Part of a small language model's weights: RMSNorm before and after each block, rotary positions.
Each number is 500 + 50 x the weight over its row's rms, rounded and kept within 0 to 999. Layers, rows and columns count from 0. Numbers have three digits each. The size before them is the row's rms in percent of the matrix's.

# layer 8 MLP down (transposed), 384x128, rms 0.104, rows 303-374, columns 0-63
109:485640505518458505478486570520473451506552562522514606432506412540567462444542550508474482460502550606457499415446360554457515473519500469498533460531462633515588540485485501562448528426536536
107:489504484531449516480488470456585473517445498478499574417535452508469460446532481373548501474514590509497471480517492413428534556518626478506542505547475510564552429422543548508543501541463472
102:510524549525450449546519530518453484450528482531585451515551418495514563528530461536528487471496531514549501486453524484452405446450581403485565458516421450496462561627531507473486543506561469
100:491481441489435446508543564612507499593544615583502435503463575543537536470471534446484571520476534486464587584508449482487538543487477453436552458553455501449514550576520473542512486549527495
095:511426473525457469530525547480514467501459523491498554523403591547423434459470528450503529479546541460487525490465434434513520398495441488637490524501600461522515426385472415453480482614518511
099:489551558475523409496499427480435480381471472469467510491463475492422470518519553485502438537485531512588499571566561609531469568512497502475478535450492537408519507391460525536558512511476500
098:525452461581446481444477496429502471489585477538540526543527522528539620494467499604502420436467542463518488513541510557458440549476516539502422567379443413428499577537551547436551571489465488
084:550520519505469529528428566542512500539549442540484532437594473441540536470524519492533513474476450459596516544506560463516492557527450471495458528501556258567498536468469476471475523387447476
101:579541481483634482464511527524548551473519512448462518610496404577631470450515524513418480445487505488475544514491483417484510554537527528456527507598609447464531548407446458523432507517518565
104:489356544551502380549477547584551474502513534446407476472452478527491427556462522480492492597501517500470625561523546450515521456450444489422506462546561506518388421390389474522524446440612524
089:610474541506475504400486500460482488421413573544540442546397479605552432537512462498458558537571484546487514483503504547573535462547527466560446511463471406541595529539444522397499560472488442
103:474455476572480574583515472468472526514516539381478568481404423448489464570478487509435486412528588496521457478538485501524486590419477499481540494516461353550581491517442498457476487492474449
107:496414518489512501485479442452444481618552601518504486525517497459536475425455453540524479463491594488565574465554420483492607481546491561475551581454444507568512521488497503411440487478481500
093:486506542487467442523489481470601503534393478521484584460542496500489541568512553465444443515555525486466515523469519418474573453530524476538468461515574416516548439384555521512530495572564446
109:495378403581464495476544456551468510500464510462477431558582487525488500525577520415557441486420457520559452339467525464546501552429495512493545533500444658522577451588526458437480562438498552
100:438511504476522517549520469568559484475463490508519483510634513464493408485493436605491530552518578459561506515496539486513500515510513473556506525507547436446448465488448556525555439345447537
118:444523518528489595497479446640496460469490569400472529560500505376543533466496479517542494523492532441481536485570503467499409529491526476492493544538478285411511481365493457465485448509475545
099:457481536477528525426506538557463486540524435460405518526551523443515487517472418489377465542518556497476405442441460588629588564544480481591515459505578500523510543510418459537479487518469445
099:542439540482535486622379536523476528460430492513531500452480445484517485518523567595541510487443464496516555468539459506511567506507479507462509496432550283435501483413487501479530443503540484
105:507523469482539454503563538506445544421598450597540447496538536532534451552452577502545401556472467595478543569547498505534576382383559522504529505491519600492541500555492525403480545565493552
095:513460487440458592578488458525620488560439521590539476491497478484440500537628494488417495493548499471464486496475576478462457470550508474537438555544592511525504444474461484566467508493540483
096:397551510488494437589445538514428438423494469520435542461562459517544497447510370451607492513586424458542445437483626493445441499501471552461499494624559523499516484510535428431498484489472445
104:504461480453525536467499465510619533585440466476411538560550584462535535506538477536581430538558468506600430546489456468476526523509490378513469544548492516509492507550668493536542479417550451
090:417565567520454484427471552498484545560579537458430452502418511477595502490449532565568405447499488562541476492521475474453454542574514456484487460583539309443422524519545484488492481517445466
107:479559447575509483559491470572471535533566499511439353428506467510456574405512518500512520471587488467625457538500512504491519449554516542523470523424543478466511584559508380529597430430475453
104:517574593498551474539536508556566474512482522462469555459562473478534448514541499436516510513505423551521528441603467542530436528523571411392492688494461497452438484449530494499566495449538539
099:506534480508476566490476476524432499566511481585522516502590474537490468533480479434573499414410494598462497452550520513564493506525492541466536574443425413558484542446460565484530575427480513
102:487579494441506554552487455514483451524415521455519503485442340537435387472469462476596447442540545493544456527413520391485429493455524437513516552503533449471515471565548470455512457585586505
090:383539447411560458438598481550574469567544418499450486495526581514540497466464480493518525504517444473497501582580552537491602452539505441540539426625501531509506540523529546458476494495488467
096:461412503570476451504546555474502362543535489498464541537593423517534455417484498489554500552556543564505492545529501490443541457481465555471455478496482540483662489421538545468569508530449517
098:543496449467492486385430551462523619534415476578575463490483515518569491456486446488523515435411572522486465605604480421448513508516564432504487557585421631471498512496463499503466482533558456
108:512515510522494501422491545558566536465463528523574509538501553539571518523436570513476571479487357551537573594511446488521546460482531578459453469579489624502619529469511498373509469457406515
104:548457540540511476560499488495552467506533524510580562501548501433534587487504464434554468509578508509483501410400508514493519496508521495409525519517459453384477513622474585483555510460558455
095:591529591426564437555535503477489536509524558483488472431509473511468552479552435547392521542537471437535438423514492509536494398513505520529562429581479614561537543626518582528437485572535489
095:517607477477452443501399467426466568435503501501447503484545564487409499438437501519446567543447533460447509571487469456480480523473374502515559386461540600406424542458490524521528403555485570
107:393503545526482521490507473454577487516432481537496526530543497482485452495606483558438487558469478529501524387502453487559493509467481435462453502543445626396518496494496616512535534642554452
094:522426475459585472514509574427472407398610512432482535522563505437487533555540473579477507468484424569491476490505483401554452426519509502443458545483405343450566496523414456529401500529413565
097:513495532611525450554541464568447561574507497473483442556491452506581500481467422401515497582506508462508474425476391553541457500494469469562543504485481560447535448584491497566604463488465490
092:571536454534464514495479529500569516455471483534496491491504567484511515446475581501514415487468484565464483415507506497506596555466525527515407547496496641440482469823555482515454449476489504
101:614509453493459509439537489448539544478589440502433397576434489487402515484466615446511481418508469535550462490506598553569386517501616475449512432401501496504439552531576508433447551555530524
089:490511621476467455429582482489543482502396526495469532533585468456578484504566389418474511498417635579433440494457486534565508465452484539436480533555503552528408432431468383472555435481508563
099:427490589455459507477501412577548550473459501545544469546411478486489505491543541502468438474474521554573460460634550626424466436510575439466519553624452378575529477468523558460490482439513480
099:527566550518514461467560433492572514573467475412460457517594547501558486504563401499521515463516569489551491508550503497620526458467504515481522549524545366510563483315459493471465461480507458
110:410541451468436506546560504452366545518518502538477441525443522508555505478446468429485451415488488472484488568559567339567453471446435571464524497499506501514502496452448481465530436426491515
087:508473494542468536457460486578483523604490582517540484469445519542615460479502544497551409543478634466437512445600408427517517505489480506497467533424506351526414449489455472510472549460411511
097:530490426487579596579575472540484490557551431556548578474567439577549508593547435480494560475444515556410436516532453473486439513477457550470422412440498484487462505542433466476432425489454396
104:503527534518528522413511512476507500565497383532493434443414457442447431519481528490482577464503552478485467553520512569460475568443567534428399525549482401472519467469538466493515550443565583
098:381526478509489396490480463456522536421531515427591416436561437466467504459473482636482464526508510523456526618529531486498445502600463560530449391527514576523513505495509570564520516585557486
096:522524452509579618566550388503607452461562459544445489559428503420452495530477376441501499498545527487497453513484572543455536385533441522542551526459477623465591503536532546524537558437499464
105:508521483445378430486486503509437493397452416509447556510477528488493399533545572490519467449566460491535518541480480478563575382518542557469457550466511596539518498500574414557505538537490471
088:481521522428508579536366540526510493501480539513528510400446554545491543440525598529452437487418438572540554481450505498421490562467523527435509583437473470576434460451495555466558538526529472
098:575430443473411412482492559579497526550455506562460516468490564456441522580557553497446515450532479454603516569537570500501477473517441487439475530437416521472507395457514573463451525531553501
094:464483479517508441534484514512511562587488409514459450589499471537475581675493516507558499578460490506418485590507427482475496496447447503490542393450544368465463519301439560462481478458525521
092:496452509505459501426547548605517564546463543486500501527490506417491488570510609368416491517485517550414542475458528518595514426465511527516506545568444626498472503652562592546550500531554539
107:429523509488442485480456532488591486555406541422566506523440561441582501511500498506596613533523516511587523492476452540557449482502432501494452449477445595443479432448494551472508477544425436
101:508504525507619522383435476503502442595534560467494469470595517571459498452523505489478448467592421553492507457618493515501508492478462492473429531598507328459437545551483429481467439454538426
094:493591521397533436476481557469515529529450457511497518457452550488505529514557520489507528452572434470586496556462549500470504483473526484528438554611532370423543464400544531494444426466458524
085:449598545496539480509445546480464441566461454500487553489570483463556504454585574526490524480536473513537503475466463511520440512479527524435488502524513219530568473449461496550495554491515555
096:586448476446461426521512483413579433559511544465541416432473499504521522547502444525536482417527472439425515498577462476529448494464482600555508513432447433489500531520607604525555641455485511
094:471549517560450442636447461511454537380497461510552598547511456624546617498533513381511502480544541472478502477621544500535531409469416446454538510542575641466450480516605506437552491488487479
105:542454528471516407476488475458508469421422515504479516468445592500545557461468527418449535533371515554460610487530586545488510463505508514554510505464473545487497511390488485534596471585493550
074:450437545518471497502535475531457525573498534404435496561470510519490536553490428427525493503482526461473472477462514528484501508457593490486510559537395169513486417590463443488469475431484485
101:459387408571444468478460434611534552543483459592536426491545510572489512553588518456528532498575567476510466455516477469480563428463436532431483550454478507443416567485362514516590505470535522
096:466515507456424553562540504550433517426447513563613498497546474504569478519423484460457543538494405529508587504480504433435509504471535545568525406508488566549520494485496457475479546487441486
097:499504472509416529498526593557494403527448437507523471485409480474466514634464476532504501424511521505491547457539425418398479547460537412469459478480441347508464409364469516540534591464463488
093:418461518511505533479539497552520539539526471533486520488463558489435539526499481441441480449478446461446512511546417449431548574530461477506516553461499610453533499523558523470504488459598514
084:571491501555463461503568479516497515461513476562496532528470524513521434476480591486549482471424562504529507337538477520650539495557482512568562558476467541518495510805514500543510517495482458
106:444514591525542403505541513512468517508469487480436454461448586575557442472493460501466608536537554520430451569484524415439541500477456496458454514583538686497511501355516489533526447471558570
104:486538471538451502591482513432519517535531481475486540444558585550547513506434464504581499505379561538495452481530534574446493441533492470459499495484473453496538388431504459551552460456596610
102:466507451517459499447564411422491470560411530389481445446445535502457602520493520489472500452479445505467499464441494542458609461511538438440523514456478610504534598614462469610491579464439459
096:488445401474449588507472446476473503618594576483496494320440490466504435466514449553484498574495509576474480497531509464519459543542537526430498551393496569440563528457480475477512522607482556
102:539501408563504542534519462520535482526452445528479542485460486494521507552558496596488507385609438487453489510517448478457458365515523444582518430460512454518520475570523580535498482492534510
# layer 8 MLP gate, 384x128, rms 0.0859, rows 304-374, columns 0-63
100:510482601450414596442520536513509476464511422410500517409519435459472480458604440553461312443506605501482443499492566493405505528598579479485457502471473469413503487452498520524520537530416537
099:464514542515451592459448552464535471460498615536404482535402429470574514481482566455489460585421495492532413528557457545533511528510493504576527499562478464460630550548485545536550598506486445
094:509474443434483484506519479430577465501410531506559516571511464474446533513550565469544559565462432435599492577425409458428432506531437466526516386444437508479430505401534484429466452427508473
097:494538480482483447561485605480522512481475595460509487588436546576517535511555533553464455556537475506449540442516586491556497550577444507451462430614530493473523541525585508529561362452480510
104:480543483541508504526490471515546496565475500510558497453444496500503582462519481486533464349384614445508458516504509429460533498530443619502460563429558488513559571450456464557514551543494443
094:481493464511502472451454479516515588463427466461495400557456495470427414467397606473515438606441477595536507442483481490517511455551476451458555455546429491440509541450537531487365504470542464
093:564468484462376450550503594546548512466543501549455494559576504579493420466511556477554459492546473483521474461541539556481582526537417463538485541548423519634403491427592481469503497452471439
099:534424456510568574584439526553524507444420477517413522568468537558451486445497526543444445543445551562530477538474546502495483413429428440432546419483435525499456479441576520553521524425461474
102:588478480459497513551581438391506516447509455509563479550455470384593409556471528518545361480413493536548492509532483602478541439470406484516497578515496462479549508495562555521525466512453464
094:547508459492454523461452514598503450505464462499456448548474534504459482492524558551420458505442459593527429507486529542567503523552481472620438567539422526505529458517515449525550577488552441
100:504553459469455562555434554451479459472496469418470516431472554527478433507528582526413541474489504485517492478351460500493487554506468508543415544397509428535510464479497542598516536449443552
102:485553408495473520491485417487459484480572535462502569470388488429517484384582456561495518584466527538579534484498375482454526476510422569568559555432438489425479570400429438393543492527482507
093:521501481569564485436479493452528521595563419404420514512483445563469502527592421551477544547494536431580455474472544531499539595544472487415583479465479476443445474477529555506557463466506521
107:487543397395512529492474463482558486516487505571387487421488492421529509457558408521525418510500591518474472489475518595471491439601488584562436489556507510513515523478550488448490520570581435
104:485536519561429464467518526596476513484462527542533400553493562535457466542498497502585495584482511561486511518562492580470548425534519537503627486565443526463545560425508464473538379473450509
118:499505438383571492527402417410483460522474550453455479510483523452455468526606494569522543527493531450544445512532507581502469589518442536503416542494497412469483583428530521479529516439595469
095:504480501506484497495488470419517567364463531459536445584467456547514478576557429452438501482499512476388532537509590487446446483458599517482510558506436491442524441416454453520546469440459471
097:447535460520556551407528459449542504475525434423556490524511483472467580472540571520555488522545542435469615479565474461399475494543492401556534600497431467473540477428468494463532514487499452
098:523476482382430438547462544453527461523487503569552525520539516521482559477534460475551468524527498436582564458460461414489497512560612436510558511500597453526665486342548463537512347491550510
093:531509461494397543515516477436452477514485524472477592415338495541431416502555484474549584539507519540449465538462476522511476589501507551520479466544435509590491534477549449409563454469504540
097:502501423467492529501513511424528502452474506541580534594567547512526473506471498410553474549484482407585461541541583488607445470517452453478457532564483569490509483476501494493512453480498559
101:550392485420489448496491535428455445518539537534453424462492569643512423501465508520470491458539484508476439534530587465521459582486557531531563516539497479573431475468488417467584576534447478
094:445423517480491561438482574519491626480608524448504421473428494464483471458506518528424436525496512500544465490549472443528471504520469463495569437588426528536549445567580438449466393497541514
104:515488529601452526423488514544520527458422411454431586514510417426538533487490504566412482490514476498595472402431497469488465540501445533497551520545475470442409611481468403474582482519412513
101:479635499462448504487490429500588452425506532573612436534519539448526484465566587523451478489525465538500471487531500522542398417504534546481506627510420535466487600446573500560413527489536500
098:639486387486491523509450467590467485453437537542514573582515520467510443521507434420444494526581468459565500473523524467504381477448523471536566428561457531528607543484567442537492489600598453
109:547492500487503442508573501485527556481580537456586511550426597443595514424514516617462532551429450577560486420594406468531492489472357466567434530516481458509468509433530505567522452502464491
090:480557483554548446471495587453475542557507476518493392592413475462463548475448517489506489592592500479506491497475506483531522587437455449542472445519491550529551422529554497485506569533463476
092:485483534400534502547429451499540515528433470501564446410396464575567415593526493516514470561504464498431470464605485470502512480494493498496600571545502481430465470483470412499457526406513475
098:473591465479423554522469565547539469460512427467517446554448565515471390570495505477521547575530478545539453557452494555459468593586483587523533397479467552496521472422507503442583461559405484
104:491582596520499436536477570473568537515457511501539464545498481387489477526542477496353579484477501469567574494538537534484522466393526533578554440438468441462471438479464492504544566542518448
096:518436456494523488465522561495550424437483554520429488517494521549559460449530468532528446528523517511614481500555458555519499497452360514573518470422527498424492494420610498477524476500451521
099:557539502468537520546555523520502399497481530566462479577540445458456483390516485491490488508420510607485510461545472550458465592461464586595481487472560470458492547493452485458538441568577494
098:523509550500472530500521474454535526492453487469553484458462451543416527442551441533389481572433476487501517384531484508475503518535597424480543419505464510444523474376452519519528458410494455
110:462531389497490467521516528457556508440541502478437488409485552525501538529580537431509497521486573459549541349454439619591529519440568558529547544409507468531504504456519450526471525489567419
101:573472431532523515520430555447523569466523517480480493524547595449485523500513456514507469529519570451481449495556445493448480522533459615479514481426355559436482444451437366478528549584512463
103:505452530523556515456372525522479495540422478591499451565487457491562509572507454448524479510477592497479550385480483539695418483491467551468506499516462467467496540505477504438416595459587404
110:443461595462482527412448479502478561428577520533504438554435435552562424531514509559517444514477514535474515440563481516561516450563523524556545571547342456501490492539493495570556476433497473
104:494473568552464579538489474484478491503458536566516455478518580452384505487492545524474503474467444526541455505490482495365409461564512491552458565488477487499562478436497524545562483422465520
091:531601377457419545536542484495562439523607578497479424486464455530483471468406479509420546534523475445534471463575494577460561517534544483540498502491458505463632556515499513458492612536597450
105:545437449485511630447436564525568485464424472474561576547482432529540438500581518539540436487453510530602508495556487484534512466560504500400460627543462517476527496470593448578561452491428489
099:523446542537628547512468514487497512590464503545463479526608535537487495480453501480485448501530457420467395459383464581564609493506397584577498475491483457537467489530421427476467472524467438
104:453567447468453528474361561456458470564621496548530481440535507500482484547539553472486463453519445456504451480492630513551575572538509627524510483458488409486488499439605451534483479547543469
101:599448497481485419478521432563451459517543473593514534456538506492464494476469433412434429569603501525573429606574514490458479327552501490526576482555471505548548471452497509481437563500575434
094:459426477522427474493482405513478577578512515407513481538537459527396449577489491467556489463563535464479490499447531471609443501403549586456498603558525474511521605479531402512444490456567458
096:515517539581507511450533511487491452548492444516620536504493538520620376533530419574558530525474588526535612457543522459455464512554462434468552412466386444459544492459518582505546516456414545
094:460530410535414438505561577488564520594499470525496451514564463509505574471500510586537539495555551448455613471476578535543481509471540557603438457476476434491504515409455474460476555536461557
099:449461508383465410548481507506535515563483501408534511525571446559455567454557562574465396492504493565494512531506490505449407529423497502565515528567514526453492521405499491500496503519587558
100:531552403502434440508430489379471624465528487567416570536588573498460496483527555483465464420555562564464454588481432509498520517477486570441516579437517494555450449452466417499571523532521453
089:509571568461456504544424595538446502527539513470439401461516654496514475463438486559512487532529427475497550451486533508429454429472557516463515558524441501495554477483490433561513523558468586
103:558491442542488522435397463512468540488552480568420397458505478558560515475565446551526499585481556373512473482493509574474497482627477563515597555491421490502554531493447431549489476502481434
105:449633570559453529548458517591438554433538487528584416451490456503482535536551466556417551558425456499504469475485465488502487544497492555507500461542476476486562505522396523500556555446535404
096:500461504536548464556445552509505561468484484503536444479497422443420570511481416539415507483468550490508605445502499469614561485445532535508504506560482452463460518510440449527512503518551513
099:414521466497426459533469446466456550485566494563507432463511569549580481422527565490477467586511484512555557517576502609511464442507510501560480462421564500451650473445478481442575419480425479
101:557479539521580435588510386466453462530522436480467463435550574431432487453510547453472548496403586542525501418479468514507382519482514511465493468389577454496604489379599512351531463571490556
098:552465477456534448554500571474484491452543553544442457474515496474622474522490517529529522462420544456577509517566484480425451433427497496460478498520497479436543538513422576491564515481526480
094:527482486497427493557473549460522502481571429504428471511506467586507546430510453429552474528572485518578486482453524534487464543604502482449461439543461558569443448435618432549529423497421474
105:463449476579469464564526549469534467397469537504451473495447489434542417394449413430482460494544566541540503519592506559534453513553484497494459470532483489529501516463538486432518488554441533
096:476534558467533507510535437519443449446450541534503533545411515479567447524543533472550473508571516554408494545517503412639422551505552505485435508542554539514556535474513506487522528491456556
092:497412517443452403487465469543534443388427454437539426465428568513497511453431507510441460535527552470490597570485537440439479467499479567479543514521560396422505506492488473546545528570502512
089:494474545499493547465516487493540442545549589474503474589508505540533518536500457467505602446481539476567600525520462561439548517541527534487456459558407548483438539550450568548517458478395575
103:539520474419455483430480581414390510490521469599494496443418376427553446516445471561446572503493446515602465507446481557501539554492513463483585585517539459479541579513507507498584519524520480
102:495534476486437552447527480460538554520517606529465569548435531475478510454488473684437442494518459487478483549610561549473537541505532490557559482546505467523453590456566409409620509513416565
097:581437473493630524509438525581540552522489487437549495559456484486474552552495477511541454504468519423513485614487436468477422508478435478550543504449421462446409419418471420521463495528546526
089:547472480541427368566529582562503519603443554506442526474494491555536453478420530522545477454586526537439521489469516468405381488533571539457535572507455421415464605429392560484564508472449555
115:470390611518563479452439567539440486494484515482549426524489475553657411529541439527464536495421511501585578405498463536499555487548488567548516543516521422458494488555500446564497516423503453
091:477494479463505554498411447546483605540505533478493493468474523499428474451561462546436430446442455478506487544407530501555524493563529539541445473530463454462541556529460453499557543556507447
107:487514496527477443535613505508449459467502554542480422596484562547518557549525444523439504488462471514495479455584523571626489472529497471532427558497550507561576446468533519459560377446533522
103:586535433485574477453471464404472444516513452458527475493470447413502467583454481447446484557532471501437422496485371512474517522472474566478483465480457448451565495457484421605524458590531526
105:589494456473541533493529572541509533382466422501563464471517456586534469554507487469437495507522516614437489437530506465427505449532466397486488439567486505461587514554551405496552450483471453
103:599484446493527457536402539434505462481459531536524513512483434434456496518556526501494533426426553394503453504430527533488484515551457524477585493485525490433532448446552615568591498497455410
# layer 8 MLP up, 384x128, rms 0.0877, rows 304-374, columns 0-63
106:485566496553582483486526454438527501441494522444513457501476435326536446484480482541494433528427463455470477394557468534559471472480422512505528534583499427525398503549527491533505450476423508
101:441515465379441520456476492356549403492609442473472550522448572416506474452435453517550413549480504515488490491522520394483482517393481467474532497562476458544474489501423514402494474530458485
101:498516535521422452539510508524463517536520444423578468527492437479436490555531563519491586494513525424457550465488557420437470446411431498534540479466531522484550517424523533479532510505548481
095:600473554538433507414460450496509552537536620453524504495492436524508495509634445528467561457499583475478565508615441411563527502514531446465597525534442469456593532527541506448498529439429512
097:479472482489539509546484472540414514569520451409464449468537455518598523492474440483509427525424495491479593509483485512498468397508449433490558531473515508603474526548550517580497545508516529
098:640420508480508494471515465560475474452483503388554529490480478447619425504506505533474624574541504499433439540414514495442442490372526431492553460522526487483427453530483477416496417459538486
087:425608555448560423461424451546556492464449513466407514508411466470560580443570561502472539517472482460493565523418569490440473418516520495476493489481521428464489498533536564483508600525655514
097:422537496542560526532475487418529501467546470501517522433505538489517559580612418493528523478512468437533548321427564470530542508470444446513526513507541515390557537509505447546503461535453457
108:546480553501490505464484583353487473485528421442477554506590571552471481478429494429482495574576508561484429485464449441580494521565492605501458607588486512419438555464528499544493539558495402
091:420542507499478521601500405458404571541513540477504478450436524481476494506493441519476485503580508397545539526432472450462467513608558526442521516547575477528540501441526544466504383519480602
098:544400571540465546408474580542518456471478557447470471553552439452497521500453566516532490527555445572568577536421502505415608404441489546523497509486530601465496478474486540482479496570483481
110:446401546525478587448440454495517537534518498520578422531569525551418475439571431451493497550480502469496480479420517562418505444545528631439588537508527535429547547521460513514603502467472494
090:468578511547494483441556505542474562378490542614443383430487463521456449495372532540482558509480532540514499494558411511468430522458410546460482451464364519537453482548446539480488566490460464
103:463628499555558475510399566448515506511412417434549501521379477489505435474507513417515407496572507548509475409502420492500549463527557516509492521505580443518477436523541483482474580469504550
098:436519512429404530477490506492450449523521480465454561478446510433399512508450510530507486527537502515426431536513451519552517487474560609523541518501500450554477389538473481592483488543508495
117:569592439445560412504520487502545393511584560422468523504464556449537545492531557579508465525487592551479448519528569470446511460470515465457505564596461535484565470593437493440544438517515474
097:511477534455470469470515568563444441445514482499486466496498526493542482505417540486488561483530508615446451501508453542533478484477497414476598528501548551558512537462543487461481513510586553
096:574537626584485505441521506470511512434481467535511492506499477565517472496473456492488505418520484452553488490445505505414465542428456476584584456550467552496484463524496582439549427488452533
104:494574573402563584472551499467538523419498457451464589477544479509433525435498536486508503602560491537511504488472378469526491530474570486516544609510429502514526551431495509470522513491668584
094:482388596477508521413530497553519481466558519505569548520590432411570547519490493545506472507498464475546482478535441586455502568509555466435437536495461479562534531503536500481540565450500451
093:510482451507484435518529462494572521489487449440544549516513453445429429522482574554567568500438418580516442443437533516485520496552471433533578373402571467496522550479538539536495469525571503
105:432454446519547446493638524543502493513518436601493576499494468568507402434456477505490560422468507481550568642558566569426485484489467455554530491478532447465526476499485482506493493535485489
093:560494420476599451477499488522589483512492451453474619477468561526490487516497473530446480479431467424468422509536344575539521594530496488553546490441379507518547506458529535608512525598480501
103:497535512426493548527510573508442489534583553453433491412582499517570516555578490429434466486489481468557542586554488456571478541533449460526459509519446532543531480514560459625508501451486475
102:557523513623586424547543531492538536592471506432491491478491522545400448489485499558521534533529478462527502475510542514602523437462411432501520459511534518453410566527541536668460541547543466
098:455585486485502588498491501462546415520462555467538484479516430522585480490534473491537526508452501486457506509480498538536532525467519638534485531468552431451474501551579436599436500463496512
105:434529499580558551516475435429453519547482556494504482427525499481523570423497536545548462465526460463464546506498508608481499436566569542426487433494541505526535469526487442521480505465525515
089:567497448462467428534482585510515549503459545530554572567559528493555503523495447471507433455549563558479532478485432547519461478509565521458543591496443563531563442520496517459563477499513431
094:481513431461571498517467503516415514582483440419564478485445521406485491471516572505573485469515460380467465474527510522489529473525588452548531447487456459536519506534486464625457502512448517
096:491480437510387585591552516475554576643525458502445511551513398473499549483455470466522561476532469466514514480384396432512482528471545536496475494570496534577506552497487529493455420542418452
099:463463536490461507477380504480517555415523516464437421481462471523539582533513493435389522346499527504519459450491465530398511502428578504552444476500435525577428492548552503523442579446586492
099:438525459477554496537537415512520558556426522519526536432436511577549584504472502469553563573537417450454551571552556508477475492513469522499472450510467535538486514529505460479607532420502614
097:415465488542545531551498535547504544500511506438491437523482487454459508503514527469429444583499568506563527441472362521515374521440548531439492612500479518388613414521480522596501567474553478
096:458491519539542527449446519535504513445531518558472519563453535411486504445504544468422440464468519583526520619425459524498507433501572549444563509486588436494511536475514449483495446517530497
101:583563458502545515460537597511435515432503491560397589481535517495479437566528414467454540459549456474438421569458460513546491605487497527473473449531539477589400515457507543466496551374520517
095:424616478511525503472512481540462591537513482565485528468494528541499499462469526427418529464484522491549453538440589453433506447508487476545492591461558472516567409415515450407487513525586516
098:540554588484438558459440490508450436438505526556529590470534437462552456496597532496533518470421479470561547510504565513432494504494530519481435486521446465502563529506393547479552575507527447
105:556484530495566469453521551583487580533448454505583394571535502486486465411486474464512560473391478503560492394495509537527514504504505481496533441491606476535525465584520451464430590449551413
101:485580549490521501569484446447446591581490362490537528473501435549505498517493444509511590405529503534472519491566387492515471494560506546498488475444433488456490524553486466576512532536536555
088:463510507525456495448477501500494570494539475533528464539442513537494580480536559496513426460629516486586519464523545537448482574542519380486558400542527529502507432485486620470417484551480495
099:566502453535477527484434528462480472423465569516491492469424498543492461504455556484526617456554529478547452519477522485469471425478531534452505472443522486553495589557586521600507483536633579
105:447577536507484530486489480465448508463552508469630477511576531490433460524477590488400495527545468639488539527458487521553503512476498527571450478410432406546492453477438513470508442467478448
107:507521422487568641568449488478554535467457421469529484492489402481512543429481452483490398606445429474452484484522504446453411478528510486478491504477486469444532478516487545437511553566547502
095:501547404436592439583463509554455471448484481554428546560495628498538406506442460462519551501570540507537471407439545554490504542481434413492551453486433473437485476455538546520521550512488572
093:490593441448496587377566482495582472487450549563512535421443444471485510412431553475450565531471545402478484543569444492512416478416572516460487540467464471454459605477425540463357543475517520
102:509463494533483582541503487518478573561483403452563499556521464466559520581538446468407447483514471504565437457473486466405452516527407435527520499559515501498458496550450473514544467554389483
096:539461552500435444444492574501487551374474497419491546497532511371522519582455551592488457574559498502558508512457487501529493453529507585565545509501414458536486426545575507563554512453523456
096:524466524447467364502489517581459425459487561448347476445471492493495478496545473512560442587507499523419466573509605525435528477412508571578512543540469499438525495581559516498481462485494487
107:480557501471516471446523545447467482500427443515593510560479471484422437451515587490436508479470524515440460521522528471440484601475492382560532528487413405531587551439533515534454527455402503
090:443500516565530593443532475541512582542486542527514464525549473544506443505476443500535438486560475458450491474459524455573430556444546551566530626500396532431420495428430418520476466516467534
097:466480492465445469430446487423405497555502441507545528386487482479499541590464540493576535594443585402476546470451532604412594560520538527542575482457577516564526484459546474516507555497477501
101:571526387503522471505483423532502466572460522478475570490431522463416496392496555475603514539526527524532450548481556462481521485480519487472481557433498502530493608481523496535531572465460448
093:496528483483522543531479501445545454440544534426447603425513424564527543387506493443526492455523495380470497500474539526447516514483518638582530525494492506530416547547424512598518532458564483
105:445417588434444500468483591522466455462469522547464458553419469478536401512561512432486504519488491423602548572595478514438576413438468490504477551566459463435478482534540350501454509443537507
096:442574478512408466372488501557575495499539518475511479514467490414467438443416404479555583531502511569426489451539414518453565506508483403473452461566550533514563440394518618475519456449470523
093:590505436515395527464481526400551451426506420476483453432381544460496522512540539515494560546542544540501452543487472489479528454501423543483451459438475467478460550482516567466548531489526382
092:537463366538523450534481484610473574444400484579576503488470528522532447534499566540531515467505455479468624506508508447553506475581502554528578438426462444396481508469578448513508530410516493
095:497505562508491431490538458477479484555496530477529591536527530449487494500517526496539532531507558501476600460503467568535538432556561561409593501516481449419437502469534630506594544453450421
092:417547430485436522455534567555546535456435533564516456532389406534500409463564534616483490509425420534558487463533510606494475508582444480544520500472468460585549603546470536481544527481541474
102:447507512500537535477516516343524564465528482494523425539455486553527517496489492591418554496395499531460435407428483389502472626557439528516426524407472541585563485489539593466549514521500460
091:578528489518439537510499512476485553392423478539482449489606546463543509398516572526457530518400461511538526475454469567472489576574409508508561488470573528500467504432593583563515524585467540
095:510548478503497456426520472468432529523519504479540449602483506474435537530522547442419486599417415543489434497509482569518569417484486491345544429507530509491477455498505559523546609476526420
096:465416545493508536518480445519518525524518488399519458617476433545495492477499416591521479500393539492454490529507486524536555498500426567499452503587412467531525528478475429518522469477474449
098:516444452439568494577436404483474507505435500389436521432512485455446485474531430458469498464609521545476424509420562457464525451517462521454539471601432484488447467602443410475453517470520507
094:501505423498507462593471518482491482476562464470432493562533453539549434499484577506548505449493477498443380507444512467492427486479455447426405525517399460518501538478503410425437625424528379
101:375585505480523513555472444485484524490524534336500454510580454523461559481491449434500449477455487566494508370455471487517438473512591526526434389559451578518499557567440486520496522483530486
105:470482559447549592529546394481511556461477543511465433477503523481421468507446557560464475423440503523496499469547510528496435453467551457506508514451532438436483527378584541467501491485493528
098:452443553585595466507475426465423540512495511583545576509389481549457516402453519496399547467582462597611553486518458423540494610487465513527509568519601484537460480558557525414468510535439473
103:455534572591522486375526512446539474494505442473511473467474464457566484472443483521486433469575431566417499413565519433527537398461436546549409543512559510434422566467428536547564558561455512
095:463418490555539395560612419501463484541380516527595528506499462504458580518477470487548509449557533559433572520555465481502496558518535517479459518549470499534537482483366439551463412548520471
101:498496490527585527546480567455483425486411498488496569512360564500561533521401411479552589512502529489440539539438534452461470566511450506437472526499548515527509454440555467482485463504556568